config.yaml
num_hidden_layers: 14
num_attention_heads: 4
hidden_act: "swiglu"
positions: "learned+rope"
rope_theta: 10000.0
rope_fraction: 1.0
qk_norm: false
tie_word_embeddings: false
init: "normal"
init_std_qkv: 0.0266
optimizer: "adamw"
learning_rate: 0.00299
beta1: 0.9
doc_mask: false
Each number is 500 + 40 x the weight over the matrix's rms, rounded and kept within 0 to 999. Layers, rows and columns count from 0. Numbers have three digits each.

# gate: layer 9 MLP gate, 512x128, rms 0.147, rows 211-277, columns 64-127
# up: layer 9 MLP up, 512x128, rms 0.13, rows 211-277, columns 64-127
# down: layer 9 MLP down (transposed), 512x128, rms 0.13, rows 211-276, columns 64-127
gate211:496507433521550435526455554484520448418454510477493492502564509542501495523482500516495487565487453515497488501563487447472475522509518538484498487491522491478513515563489544514498447512547536
up211:508523469435433543473496583523480509496485476542486471443463493579487487478509473572508583472531545524521471520523453541482480472500515499465532508529522539510493493527492520535523514574516457
down211:465495580516489506506552445475538508564472466529458555488498495486542545537452514554529460483462510541496463551462510509566469484520500487544518440452514524530479538431533441504471509497429458
gate212:472530404512475487501452589493501464437545453486511501458537512509552524484526498449386447541509602538491510516488465509561473419624560504455537550477464530433469517479437498506467544598457444
up212:578473503503531584480461568367483505531481538408519526542460507444505579509568579461498439508485496479478520503411498538556431411524494497438504468454541474405451530524577505505500498598469567
down212:515493500458518504505536530414506524469514466525467460482532565439498511475441429495488522491464479449543487557461447526543455477509527527390449525533535547530409485585538451450523528468596499
gate213:452549473481580466417418493512508507481487479528500502485480556486524532469537511487498503530486461502502453513501500493503502520522515492573504484509544421489508533486516504461495510470550476
up213:490517545560511504483426495449502589533492487486475485533499513480519491516464432486478468467507526476480505517518490475577503531560500536499450469447501481404476538477482464446470530571519472
down213:510527519464450495575545522504515449524500498522492536488492489504487501567477465499580550512446540532479501512493473553531502425448525499515501505461452541559519490514476555545512492483477488
gate214:443479488479506501617436502499565478526584512499581513547473533470523474512466458488463552564415520503492493532541472519462535530502552568420584449481584527464467474617418544562464469495492513
up214:485554526502472552471517517558497503488481381579507474502511586487515481454463544451509534510487511537569494455577427466479616414441541566514502445500523522541474451518505462516543495541481478
down214:547568497479471488589499484459514474457452490474578489488490524439505509528526483609452549441497515509474477545524547417560514498467470475557505559538504549490472494452479493426556516484395509
gate215:533546542484452546498572577540564518565507473460516572568503465513565482575470550491489463573546530458486522509525534491522525521507588495447509467538413532492518541460522463521517427474489445
up215:550452508537498475596536501505507486465575531525401528446485539549463469523541569544519511551556458462411523458539476414556536472426529566490480605526546513482508524508418513493532548466530481
down215:505508501498587449537461478467517482432529505448530494504399532548517525487471494554549534527510483541494481532543507488524603477482446497462471534475485530503469545563534571467525489551569560
gate216:489504487494480558452480547470574474486512470463536569587469468548541520413455498417528533510503562559496564545523503463544522550514472482490539502459513445454462534534465445475477503576457563
up216:529533394569516406512476474429541492430480418525525466469561468455500476490555496495497534534490480564459484444494549526505564466497525554475501552469495478461484431523525563638511517476522475
down216:552518390557422496475513543503518564465486447428512511542491498472526510402484428501499465475548511510412589499526506439510589484560515509474361539502532460493493515541483516537488490612447557
gate217:478478497539535502526496496517484460451470525484518466498435495535424513511479510487476505514463555536523478491484508498542484418516573509538537538563507448541504474541514536486470531494424477
up217:468402532429519509524536459560545475486491538456576525453465479430433538470518479496487458454436492513541490502430501552490475439447537515511512542489456522569521446500558519478539496493436502
down217:474496546492474562491545494498538463483484544446576557443538509476476429516521527514483465497489477479533409479477504575469436533412530521462499496473499523556569521504506592488557529454479522
gate218:578535517481569482447504499457563491426428426527457507587429410471524510443470508513530565544493509438483585498504547468586478487531557504543503520491522490511491485510514403458477385550435456
up218:457464439537430578511530515563498448514519535462559531420576553525477431483574406508493504541505482599485468457515476537464477456534420538412531537565489507456494502450544567558507517459567531
down218:500497487478527488539459481528529508448514508510578506526532464470527473500551460479540523496454477515532484494492506511507498473537461471453703533517494513499478530484524495621504487482488463
gate219:478519513461589537483522527457543463455470519538483523468460510521537487479480529507452471473449543461480501516524495545469515506437499592459551480504485518472508473519479503522513418550535526
up219:583486456572455484429470500487527506474496476485492522557478528537569501424450557485540570486521543512489515455461436468561474480540479418475518504548481504461512507564489487513526479517505574
down219:456508486507574554415539522513563510493484518503533519549475507505492516434479520491500508487517538496472533504531563497472469504439520543472646479522513490474494526516523464521509459566483490
gate220:510466502496519530523424549521452448487554546523479487559530467599433465521485503485501517525471525489507565499523468502529365467553511475424477518497557464489490505518458495455510507511489528
up220:502495493556464518482474444450484479554493446477515454452508502512504497515574474521513518519475494532480492488556461452496542507498511422482497544477583492519467544408470490528497478508472569
down220:451522560515469527542544496544516430542495463545516446496547457478504526541480474519446480472486491499568482502445553498474463482577526554500627563467521542498478480483547459483463563437453538
gate221:496457544513594491506512485504487570481540555530531523507497475527477575484461500566511463517471581512456515479506508531471439460542566555499534528556505521528462515585545501482526451484469521
up221:524485491502494472545590540513428445503482547461417470433441600459499526416521491501439469514445536510509529536504481522569538492454374452512541492435465496495547446523476555527458523517548558
down221:520477484465488522462494455474493515509563516513517460498541472558495504412444453496559457459500441487458475532550502577479493501516431509524730510452488518496547475434464466520471462519530529
gate222:472511466564479495446504520517490448517515480486428493464487550562513526425513553522514495540403497445451520530556568502512404475577481526535527523508547515477519569443435501453415511464494558
up222:473462423545488424553395550515479509503503471477443509498597504531481532522532369524479591514551538471526541558451531567416520479493456487421475517509514480513561483537434509547460502429567524
down222:491462457475480538518528437543465523478487558504551561532396487467493513497496417543491449510512523493547484470560466482489594448434504480489470401577519485527563472541492525473521527506544513
gate223:586505435534523503436509524520476527432507490533548478502498528450504563433453467488476508489498496516471451504545488509484494573507505567464504544574501464524441589540459505459455539536507492
up223:518527517485613455472486415535512562374446495456513436561509495520557522478519496536485448468522469531565461533515537478493551436490461522479503454555540419446486529476474522519465527523580492
down223:503543447467495516428516533577567422495514489547507480506521540523485513508494521464529422571549553554576482516534495473451539453495522440569538471538485527480554575479529446455526538540487541
gate224:519462534466486458492560542499502484482440507520441527530450502541515538566505501543467502531495520419412527595540520483495426545560587483395513487534488513499484537495471469514466506517495442
up224:422473532524445525427463435500455486499492404528472501480502436529462572529447564424550512482506568512460520504531486581457558493484536517494525523538481543520512460454480515543487505456541552
down224:533552487557457460514488543531487554528490551458506490507479544454420551479461594470437475526483534523488547393530544497484483483476490502452570454548416482436510466547453531508473556499486498
gate225:584511540467562461566481547479472499484430474479455512542491573466489461446537560552437416523431518442531515479433513575508464539493485470521535550526480484486458522525479490544404466513516467
up225:472491461505437481470429458566574480538577544541531413523515475540508487562457483470485549499493548508502450593489518467406502503460514583557469460531500486439583511431523510459490475467502495
down225:612553477503537507457483480591463532488526529527466469492524467528552502434439477525500485455521518548466448540447439487562553483543473522524508507485503461533559525441461513599436531509586456
gate226:439534523526484506447490472473508515471452520501508516541523490478512567452502533494434503512568465551426565488526527476517518456616519468477521535522480476447502550484477521463506548559463508
up226:553395491507508439507515474471565449507615497605531491502486500529452518516492505506507553444481471520493487520457512475549497476515554492577512493532491501473540495498407532510454492490538548
down226:465463464499493432435507566535484473508528454498524417463473478519502541489551550464553554592469482500453504507488489611495541446515544520539395517507436538426535428474540489489472548537511474
gate227:518528502515518492559520524508484485509473492507534502508531534486487518470489467480516535487494508535473478469502499450462513507497542444524522491500429503522530475534561459558539468542498445
up227:491537538505564589528515515425494485494494497549540441543459535481455506448432526458478545474505506547475531480536496511489459494560546516456511505545524492447457480537579494487500483499547508
down227:541477513497465469539498489563566501506505431497529540522480446552474479529502479551547489551488482512494477454466517508520474473451435478523473503516488519500490504519475544516436482464437420
gate228:517495446507486496437452516431500448493490509499501553505528410604623536474532522477417583532530519513516422512504485399526578539632493455543547583521546548466506563516496538488481496485469515
up228:545471551414554498495477540480604526496445423541450514429559583401448421496553521512580461502564493550438526479501504523593495494500525509495501507500475527449458450512484497470491579516499550
down228:537470565506525492533460522548608500543536473525527501508531519537501434504625548593484516529546501448508501495479498506506544529588481531535451525525489550473520474513523470502523545503504595
gate229:517517458521469446465437482509530568499539441477519471553484442555485516501518472524425489478412513500534526499481490534497526564445505434496504486474558457461513541493402473499480534461484597
up229:575553453519464505551543505545541472496469542469534519453512459580495478478520487488527526470484462545482531509489459453514502441503533510547521491441445482461542467499512487478570509478499441
down229:493493488570463515480487512454510581478502508520508528518435445539465512519519447500495515518438542473488476461501477561425519521487513498498465440481592496469438475514473560479495505498478513
gate230:503495559632588496527517550491550485474436493535473500588526472524490500500512509570499547516503517453525504504524509442511468497514524480523531547562415459510447478503503485512550486517523464
up230:552464495486521454466447526485492479437546585507501521470446521523493495507519553486493499472464428495487505557470479566489474504540517524485539490554589502418498529514459472460458438580413562
down230:443527478522541505467560489472509565553491534501475478633412553509516451459541468519463513482474463508535437571515538462480517490533498479504458554531427513465486501562517461434527474531499540
gate231:490505453454541466495438555491478489491516522533459510522473528507448465444492453506528530490386467513511614604531591566575539492535578555563489563483533537474497529519497502481550422519529415
up231:532554506466498538543504478466499534540447455526486529470481492494518544521498547529478508588524439467540551515550497455471493522491480419555464537565523473479556512467442509520433497474457444
down231:512532436480482456534505497501516489548487515495431502508535440508532446572474442529486500540494461460442544531560468438511445479577519452532360499518502457540513470476454457474469475455479386
gate232:454558427509509535489513517435558487490487478509461503463518495501570493444538476502418538508525519494536477546508530476580439449625423453489527504480532532506409541498554477434457506509471488
up232:479434481480474411494499485488498473534524514548471490499515480525471424479418494416539518503505494549510495525503521460484593527518527546511523510458541508442543505460501524440515516534482525
down232:491465443524518541528489571518535499505517478480519512497486513515564499463540510520539512479489579508552499534548487458528514515440481449521572526507467523495512443540435493459566570438451399
gate233:467531520488457523457513491548487482485482479523490520493493473461527535429540464524439420506493524426450456544551419472527533504537596514513520455505481479467501509513503480408486537477472485
up233:531570463513543477485517562485506543420552487482499497438491524543516456494544452499548568483529494567466496437456471475530540517493520505510514507441554507524485536495499477545550487519518407
down233:472473508525490446451498465434549479438557466489496550446536551497469554501519562431521451544522565460526472566484406542527589467496531558487509469531458527478534555484483471487513478536528522
gate234:500448496483470522499512567499509481458506485533459543437575480545475476442499486565428402520506515488474538554512532501540485463566544548483538543563522457491508440475474541454565540603424477
up234:468495448495502418601425498474538525499482468490406529464443471535527497492493520512427492514460453529553538467552496476501637480448546523521498489441507442453537479491503532518509573506495489
down234:459423477573470532465512472523470499497483482516476459487430489494510533510538580408536496566513516451413569540497535536502548488547454536512501521542549580538559454526492551514477503488547486
gate235:519503516491497513491534495490535470455553553613490497496511473516488466514512533529499534494477490486548482456476466483481482429442517542474556557509535541513436485451537449554514496547448565
up235:419492461500486460493457526403559547484523486459493485461465546460509510526573469520487449509525554442548478558450497521510515474504518505428507455481617451472492556502465517470505528599467551
down235:473418506528524449464506508449455398537563536503427493563421470469557480515446542513476491492478505548566482502522490491429571460498554508503480514532472463449482537481486414438475483551562474
gate236:512497488454492470446470584495520461456549575583582483440491544459492567463456403564529516612506478515522538513469411518474511439550453540496543531494523504486476531481486466451479439544542427
up236:576521540507537461545491534526436505496531407570516547450533461455467531493491538513564577473473451423445460501607493471459485475535527512506486538503474526510518484599507497471476490465515480
down236:499459533463492456546484470506551506507446558521592547483547504466560473501534470572555432586437437482513508514491443493475457519465470518486544492455529476497445427479517527501487459514501443
gate237:565523468510472470574499497552515453514416471529491498479540530540540508503558598488449491548455513482511528513509484499510469513504536461513503594515469579477547473548485482542496475463478546
up237:456486454460515507515460523543516484494578479503563479539509506527562526497499472508486536555577535560456510492549514597486477523489502468403509532509475505542539469503507550495586539595512554
down237:487537525488506395549439546527504459486509478488450568514445518503544502470444496497497545493451600517481544536530538487497555470527501504537482545553489472488528531503510473501506546552584538
gate238:537523530471414516478525498475432495507441495502442540540439489454507503464412540444554483517491436470499467513512555496554544493511500529497533597505508507476468541452541501482461489574483532
up238:455409466503471564474520427440540508513471489436540461474539526521507533517551516565520489491493466456481514528503447621506435513531402571517420505456429477529487572518526486492585481449497465
down238:477493525449484482495519452485511515506430486524487457448451474473515497539494534505450465472531500579526553497470457519548495501552439507456621476486528474489460538470484493560546489500488483
gate239:472541506480503632463554446654526487502503498470514537484525586532501577490450561466452466537489454468470575517560576524517537539482470532433597480456492527474459549455541480500503476480529398
up239:531525546466526460538454445544416489473494553411481502521495509462488541547497458509465546465517550508500564482535575434472468456538478476569480469547465448489452473503598453460547495588448460
down239:488536498537527611467581426482466565478459539472501562593494582532506588523475522562493476561495564534557440420464498519552529478494551458444593427516491516530476492503574491463511475524575563
gate240:494561442525488490492466473533491413490539423566501537499401535543439490446483523449486493487494514474528560412552518497521534562504573452451554520599565499460434467477477524503499512549535476
up240:417561489515503511390529514466473515508512511493456533516442551495394569463506489513546512419513422421510506450537477491470549481565536496535489499559521503503472504479486424425532518462553476
down240:513542488472509524544543499465492488509472564415487476541432500536522612489510478485567497478507567462446487436515488476523477470528498534501554512438448501558481514473468420485539547439485497
gate241:504505470504484496563461465535439491457511516588467493533433557461499465525465476529485510517483462497528526520569447503543438454571498484510566484462506505487503560508518508559508552539531429
up241:510512555500545544541520512475437465493477545487533518445468465571473489487565544471531571479508445572480504504474496408530519473574499472507502513483518507489498581472516511452518467434486473
down241:547485552433561452460492512499525426536484560458455540450478444501463500529472559436490571497568511503491508502520524481496474473480517422532533537538445447560554517563450461389507537452537511
gate242:496522541563508515479478525528513520502541595524453515553502472580469485517535508576471489543423545486492489547488482462467517475482528454431564583496435503488463488459396532503494478547539523
up242:542469441471464529518524428455521408491458520533470454534458505469475505520545514472594481499581560529451499509497551428544486466496487536482475508512510534471513493473497524482541541436491556
down242:522540477483538499560485454546558457486553408496484548465507468485515430543455479572618426461472548525443531474460528519522607472532505477508501517508450466515502473544518476479508426456505453
gate243:473485471525444486444466453513479435488594519488439524425477526524516514501460560557440570512501535492511615442498546461488493527485554619513528515531502547537528514569505496573542438528369434
up243:526497516505587433570448508420506572517409498473480486474575509454477388445534440543509527521485452525561432483442503500560502494459486533489505472608526521489480562546438533531529547488525528
down243:472457519491456460569573441478497424516468474518490519510490514484484481539598429591458482508439476415442493434432434447466489468467500503497487599492486449458514550566474512442520505461476492
gate244:516555523434511543499554586519438435484430527503483602481451530535493435468585535534498455566483556471448561490553494530498433461568552465496511556554473507517452534479537497492476544524550483
up244:488504491493562429564568490542464548474488552482451423394539464569519555486499523540453545525437500502489462459509551451467498484447516474448494520478489526462476454516574495479520442399464455
down244:524516434500475561476536514497493501499500470526525521475500582513487477480485509478483510424507472562546414532486446481546482489438536475456513529586534529532482567508499487503457558522478504
gate245:499414512529538503527473470480514532475477435541546536556399521578561525520501541471489450534499512488462503589519519541499450479509496478491476484472465450483465524494512482504533474443479484
up245:573523516470488473575479503566443525517434496484422529545467460532507493585492480454542453584462512560479536573460535538538495471490502552521531486495471439507516451512517480493490506468471467
down245:487529462511557564484458507483521425450519526508532515492498468505560459457487564531489464479558488482485501439488427455484553524561497517450493505520445489459483520476550490440468490504507519
gate246:469477505519462453508467545551460511483551470481567554487493541503567506525433510477531512505474424508485527527521554469503446506485503580476533559501490517534521503527536483455450417509480453
up246:551552455445454477429375534467540432507444509536483542500500483498535481497487488481488474503513398483500485475525542465555471550492493485471502453495558550497490494494545506508527502444492447
down246:399516476529490519539533523432535425478523580469473527515586480500555484441515480488506496495501434529532494518520498491495522510486492486546400496594535445540506508487542490543493536489478446
gate247:482530487441554469477493494464480484432435443532495476404492454571517502418503557531482489515520506517593525529532563417537595491504467478476534594511533471508543424465457498498406451497545498
up247:442479438542442462496498489493518468493517507500491484483492523504497525530490521542469503522462500564512534502422485556498494431449530587529501541482475447519527521494537575454528527581424481
down247:509498576432471533480478499514537494532519496483568466482535472477438511505491523508473460535443451546499465489485495462506532471536563521522600479440540518569599514493492576488503413470538553
gate248:495537498489487557461515521587504452551474532540515446430489545571542521545540609545506489596423520454492475545513505495510506489482575417436577451438523465480446518550498470589455473543493442
up248:541522456486471466531499461432564552508450542476527547556498546518443487497491461471482582479472540541477513437550527450470506470467472497507505452530434497459582476510495507479450377454513494
down248:571478582459525468456507528453500441426529524474475516500457513532383561502484506487582566457580486447457529451555508461479545473508484486483558462517511506505529449422454478501453523441460460
gate249:571524437523563615426502548444441453505384505469542534534551519399481565521460473439490488528433597490471521549499569546407462481492523535456542534543481479523518507530502488560501498491496424
up249:609521436612409487514539518443443502506576428450495465473460522487526459473499473514529505531519586468406544521520471474509482499460509505434524397517424503521493557522497451557473499518483491
down249:437481546483433446520593561524547446458489536541508489488420420599449456487401492506531522567476495492485547541504546444518526497456499475518413490419511460474544489493453473437496497568502586
gate250:549550481466462518555473508524527478493568440495520519493508486489474504499403505482524505458525510557523545484549468508532554478525562437454576470476517514497538517567465556557456510546426539
up250:513512500500518468545505521465464428457442488498449439495520514517533458463543560570412507490494435474511451459495521500452392492449484532544501549490521455465532497477520503537504435489487426
down250:496503474540467500474494468468581527496518505455565469485495502467533541512489461453598514497500516553532490511423582442516593501515451502493424503492500558485430518444529496455504513522522519
gate251:526459495473476470575538522521521451507511463551535447558490465518526500548540510540537507638498501473517531551571445507510550435488534502469546526495515495475559486490430510555457423518463527
up251:404483525433457463487565500547517512480459480535455481444459445394511517481527424512524440464539512485563491493484542487462502513499469508581517513521560526477600550468418510473475474452437411
down251:457489487523542466517477465570479493531480523492433518480577558532519556510531499529585514571488494565549424514467502479538502489461508529583550501513490534491466481485459502469529543481481432
gate252:525463528475513529462491464523471511500570490531531543546462472479517513455527547462445485581463507540549475566453526525526513540518513494474496563494542515514470493444460535424480447457471549
up252:471536495550460399490499482436472474587475469516487518526451512476471542523505416486519466489510551460416519473480566506520509486474527515428487548434504572459477505531491487471541522480495544
down252:423506480488459484536581482534535414503453539502514517482553500436519581475465472529606502569529501534519471476566531429493483486489486473443565529489528501474535538463563509477438526470499510
gate253:528481450502489507499543488494433478462460476499539615599524467512526486466535511382465513563542506544469468497573498443549479453532577484496559566491523532461473481457444515479478456436474455
up253:433457429448451503503527487506562532457496465543518561415463394422549424502498503451543588440510551441467509437467500507512449541508471456591509510460531530510533492527486500497510477479556529
down253:474501439435449486513541490460513568474505477462504551503437404498581517486505533442475544458498538454422461429441452532491471410487520462540456518470533491590442498536435481570548460508519474
gate254:512506508482549490433481454546553482474497565528514561473517370493500474410486515507470557544499515527551480410478491477479492525478519483435505539581472529523519498482522496505506500487390445
up254:544514459501477492442502477501459442423518473419471508526562484515547636545485477543434478466523500514563529481436519395491466524483467504570498488450431454546496551471536497555511514534504524
down254:519467461523506534513534560507504626454516517509486502527538524510536526521464434531571504477451570482474538519486466438505485573509482559586445502503532454446520536539577490559602577542520542
gate255:461535532458511512549541520541481463519560513482530507507506499586533630558503499499460481526526483548494460505496480534479476454506510489435546496528473534534515490485485524565525534513455502
up255:521397553509526482570513509527577489460443497529460501506480449522511462538480529516485438466563440514462520537501492574489503443446454490543507457473411530538557524567481514591468482535496517
down255:524531447416507464502503453435556549473400453446542493528528475435491444508484496483516507516480526454425520508446583461469541510552485498507411503453485491454507461492494499503473461437535466
gate256:519545510539437554478485494547496518484475560556507512584518477496516529473568492495440440586469525463442567530532503467477451458573544499542521504509451442479473525548462503499495453539486511
up256:479494488476507553464574460541539555526555471514529529496528510427495475481518518501450454577543567430532466519522520525496509523562570481473487532412484517430514555492461403429471502547478420
down256:488541469434467469448447520518507516412534514480418481556495485427583505470568547531442464479472585530465437548570506453471411520535521465574491463524434469523465487505510526470562492390476544
gate257:374536438491449507462528483431484504514459516480533510551511477487479518521511488515402454507461513457485478533468528506512519478586444474488531444521474488510486515484436500492481468573420439
up257:546580482520509504475553552423516434516458481554487494490491546522439477507502449543542443481545543546486483519533412510489514467518469522563485509519437535547479450517468520499531538478540441
down257:542497517477483546466514559463512473513486478485517461432529532487494487484550496574546458510544590595526506498490549554497446543472451509454450524454545500476517491515434522538529526487571557
gate258:496564499505514459482500535564526450477477478566466467489594415519460453487443530476447493505477543542494509533531491430557463506463513477477526518479563514486478486492435526504436473482524503
up258:502474599490466511445485447593451532505435422475496482475495567537554462509570480551484492550507435403493498543442540406511512504458529466493509497496493535423512441435497480476565529433529460
down258:511562503519512414510416562448537469534525548516521439481498445466477423465504558459529470466439504500511556541617516554510474514471479507554430433474524544527467467545455516471477453543568571
gate259:509507435565468529460434501486464418460483503597472587552515444488487517372500618480453504483448534498491513502545505450505476495551587538433527486610583500443476514480497529487545477546452505
up259:534507417384524576504474540595444415516500542516472493538500493536420510420494459493546535525429486440447551491488495493418420493579538511467501470549481478542515450466517439493581437517502468
down259:464517513574488488474468500527408534550486502473537553495465499424482508492506427471479490677389547487487456536534511457444430505537457493485644527522402583484528411358512441542511492445476489
gate260:515525488503532497467489554478548531505478492515504509502469503494519476474466517472501574511545466454570498497493514471503486518552542520525514545477499553514496503545504478423556454550497453
up260:538517452493516503455486512487463476431485553529500510544494497534488481484426490513542496512471553428472534600486511496558486533522547481440519473505496453428564494476441478424466431503442510
down260:479497516509497517472504537490478476529506523506500505524493503511551493505491513496475573465453487465576531488547465481430502526575593517527359500511529532534498556529495449380521449533523461
gate261:427514447417543496536561435559436428465448604480539489509527493463466468472494471498485532515533472487521474520496498529534521497525533538498555493478488444484502542530523504515498526482536500
up261:499580554546465497472507444519492509496490597441537481492519563446496464496483525443467484484501483484495480539532507564452539534456557421555540463520437488543519527543522501522457572463527594
down261:458498502555481522456527501504477548499567505545479535421476520440491529492452465531533465523531598491499542511535478498472461466479473542467536437512506521484422512493509453483528459517421565
gate262:533545505474502522509571545465542451504482450529540528541411485583544522517496546465422474531500524493514578494537527486517652467554505500460500514505508509480408540467473533546531486485467518
up262:524428465485483519485513535515510585553449544454512504421491439531564537531469497468460480475564540513503493503478483464493493517509451602548511443485455538523555487533520533572521510526507531
down262:495492514449440534539507469510480529519503461538429449429549493536467463498545519479525517440537495555546553535516445539451473529534512460493685442423499458486485466478402542473407539463535463
gate263:524506458532490534428527504523464549519540487441529539550525465558533450549461520528346496501492432496500503468528456515487493457599531450470499553438472434489470509394467485518396530529389499
up263:507579477521553536472520483533457520542563444525612448504432458535560541509475507488576501539546578527519577498522570471487506490442486470486527480481462476518456491523484542543570578547497499
down263:515504565485445520466571527509559478475530518429538528526508466540560504524478572554458476492502462450491450563495459498488507497505555507423474553542482507548460515441481546463442543463439524
gate264:485474564470470516513490535562518497515539541563526461491587448583488629515475535488430538513437560487542531495450488467432488431486530485470560490456444536514484487438430445528508504511401511
up264:532430472499572474465512530551499527498517488543529425487502507445514541543458439502564549507507503465423553477548514584510452507582461497504509476464530565491466486566560403502367548506600447
down264:483542503511496496509547477500389522500502482570426413488534536530493558456463452525524502515545444512443486522424469527377429444532509466525541555523531433433374501561530487488546475538442512
gate265:487487489484497502561536552460551353451534530507483485501547562482563536464471502475520461537495496458518505543549511579504448468523547539512544507450467555444422506463538447496547431526437552
up265:506535475436516491503502553464441488472360477539527488523548439548526485517615521498437510488493408540527458440551522506543448444465491446543501507537537536510519417484493494468531546514446547
down265:546509524453508528577587496478531486507436511497524492483512518523507387490563551497537498509460559497543471449412488486459551426505509451525572455568532543474543459523438499469514476510520499
gate266:521520418557537493479497510457480512477439515448452489487508508514495445502489529467523499485546541484481558479562606456480444497569459428495540529535563473483539500448428492441448498500407544
up266:497499464542475511501556421469495482517506495451428468518513432540531491497536524590461490503595482476462589535449508540472496430468479490480481573502549523542510511476533490472473524402503535
down266:448480557452500490518465545512473502529578528508566482540475482472491506533496458449445527532505436516456530523534505543454481518464470527471492509484456465513424541534543495514481473468511444
gate267:479541466553484497524434495460514503415544477494511541507549431590488568556429544462362546450418535471533504482520586459516472514606472479436530486544505503444498483606457490467417517472471425
up267:441452445547466499537492523495512401517530472510488503496520513464507461488490427479516438544548560512457551557480469532501520495403449528475490514567477509455511449561550533507571442528515490
down267:541474498454525510522519539558515592571549548495464556492501463471456530456485466479460457477446428539456534473460560542523531475503493441494551558468536525445486511525530505531440547481483524
gate268:532499396475494508541484512449542522497508506477574468503462446495484513456465539501465537529453538399582469444516535416473464451520498516438519550522514536530526597516490507518522507528443427
up268:480511502477515464564524478470516525477563467487473529538463464546507531535542440576519534571545486464492481499526466496503544473440494514478526547476478509460508483551522536539432462451484434
down268:482493498457509493484457494496441613503583492471433577523485494506520511511513503414503502383478452524517463520519565490463464540535474509483476520472447521408505531504494531577474571530544504
gate269:540529488490483548492435517498583506490546512494459539574554441568507462488467491529463487535531512490485477524535490470451522431586526506505502488534549459487454571472482448435447480440489485
up269:507539530541510452457483481518544421487548467474460486540491519501537504506544508549539499539469510491482512533541527484488498492502484571428499499556490494537577448515522498504480503379532441
down269:525545580504505499455522484603553513454440467482442483487512492502488504531547550544495503471479528511506511414520539505494603500453465507578485452526510481529490473478506510523492491455559521
gate270:573479479546448533531420507523498519467509540474448477493483525499510499460474515475486551499499489428535495452501509504446493535538492518525522511491542499461471546502506503488453434472463510
up270:478461534470520497468492445457527481510554527573555515505513497450468421482531517524486517547442488449453503547547482533489503462514524509525506484519459533502463555483486470536586457506485478
down270:557504478506530506486527477526553490491514520504417469543550539474544463448509474531496517456468488447493520557548464551472509509522500558492444502495519512527477498511455539471481467567451498
gate271:499504515474583483445479516461499508509489487569447494493480509472506457515560511542460576534556514525503502461562514502528521485534496481496509504520495499545478445526530534506580505507475487
up271:487478508476597438454498479497477547546478504520517505524473498484521476499457519531514509484531433533527496501525512471496493540508547532524499493497530470530458539525443478490566522558549440
down271:479492479537404543571538511513511474500494478419499529429569479551488521516450478494520441520487497519458503506502518485552509466479476481491579517490489489481491488535477542533462499472490466
gate272:505479536549509518531575530479483498480486553581482499502482542509553593503425507386444533536408498526483514540535495393538499493539565480535518441517426500504508536533503477520501494559435491
up272:522487526463459496543478499580494470497498478511523528482569530519500495490469530486597526503519514458499512469518552489478525479464450585523533508510502544518504534400555511536448422544598500
down272:521479537506464448507525498526492478516486518461587485491468555501523528540438493526431507495529549476469477531512526619536519519509522500537616501565467565504471503566452463514529484526498563
gate273:563495473457489528470445482437567463506471551498425475571487472542515530530497479468525538506505520519529547526505530426502594549484435563424543506501448490483521493505376509446579512480487462
up273:480510503509508507453490491532485550469516468440423476458498429525445506412534529496468469480497515452520486496504535485493573496566519526489489445548485476498561561458496474547488513521456584
down273:531490514508519530543546474509519422547468517570554475498519562521526504481547540525519490456483493473514524589479507499515522458535490469533503517456556555477503477412449507542456460539535497
gate274:565542510487495521522521522496471470512464521478527555495467464501518493480480496480540441544516486443470535470511502469543471515527531477526510565510437502485546580503500492533553546489530563
up274:445456508445485467519437558497503532545519568486529564407539542444485411461618527494502521563404532483477594534538560509503438512514502478507527469447517571499562481536495458535537482507470482
down274:429544522470541527440503484532460443476523445491481525512596469505519493486476513483532530478549469474428486560501479577511495514575449408493507489549479474452495483495550442454489539521494509
gate275:467541500486460546537552528496498458474475458523556552485459490524539484462455540492475467479537508560464546511432545532545589498512538516431556532466481504537424536511351485557449492532450512
up275:555521469528581536506447509511488565558500391494522491548571509426476568412516527535546520544502498479416538476538455486533497492485551592515516432450593550459456522510546497411570479412508449
down275:461565506552473463515472496460434446485443485499523501512544487462466563420554456484460452496614426494422530549554538543490453531470507543520597546497468498538489554529494401506498507512420441
gate276:476462472470535468560513480491497497556471523484398521440468426519556538513557555494457510524480467475505518581523469462540483411546521553529523549496532487413535553465433432481489478584475426
up276:426560503500428422486489472405397500595418441503544528421561461530507489501543481495551545447503525502595502499571537564475428540509496525610487533453483488513525520519491489489405493509479489
down276:404506516554470439469525454460500490543512422537538538501428446516450563533451472490522542525511465497524538473495480458515456500464392514510586537572534448578591517517549432459466520469436436
gate277:442501462551483519475473496515481454514472519509531476459484421500468531506548499540516429530437509517561521522524527525552536486470501525475545501467502522554447556482368546442515393493450481
up277:501572468465482544551517487390405429512542470528490610440530473482508484488470482489498476468506448483529499481510492515528528513526437512560489556487483516514497533556494500433477529522433438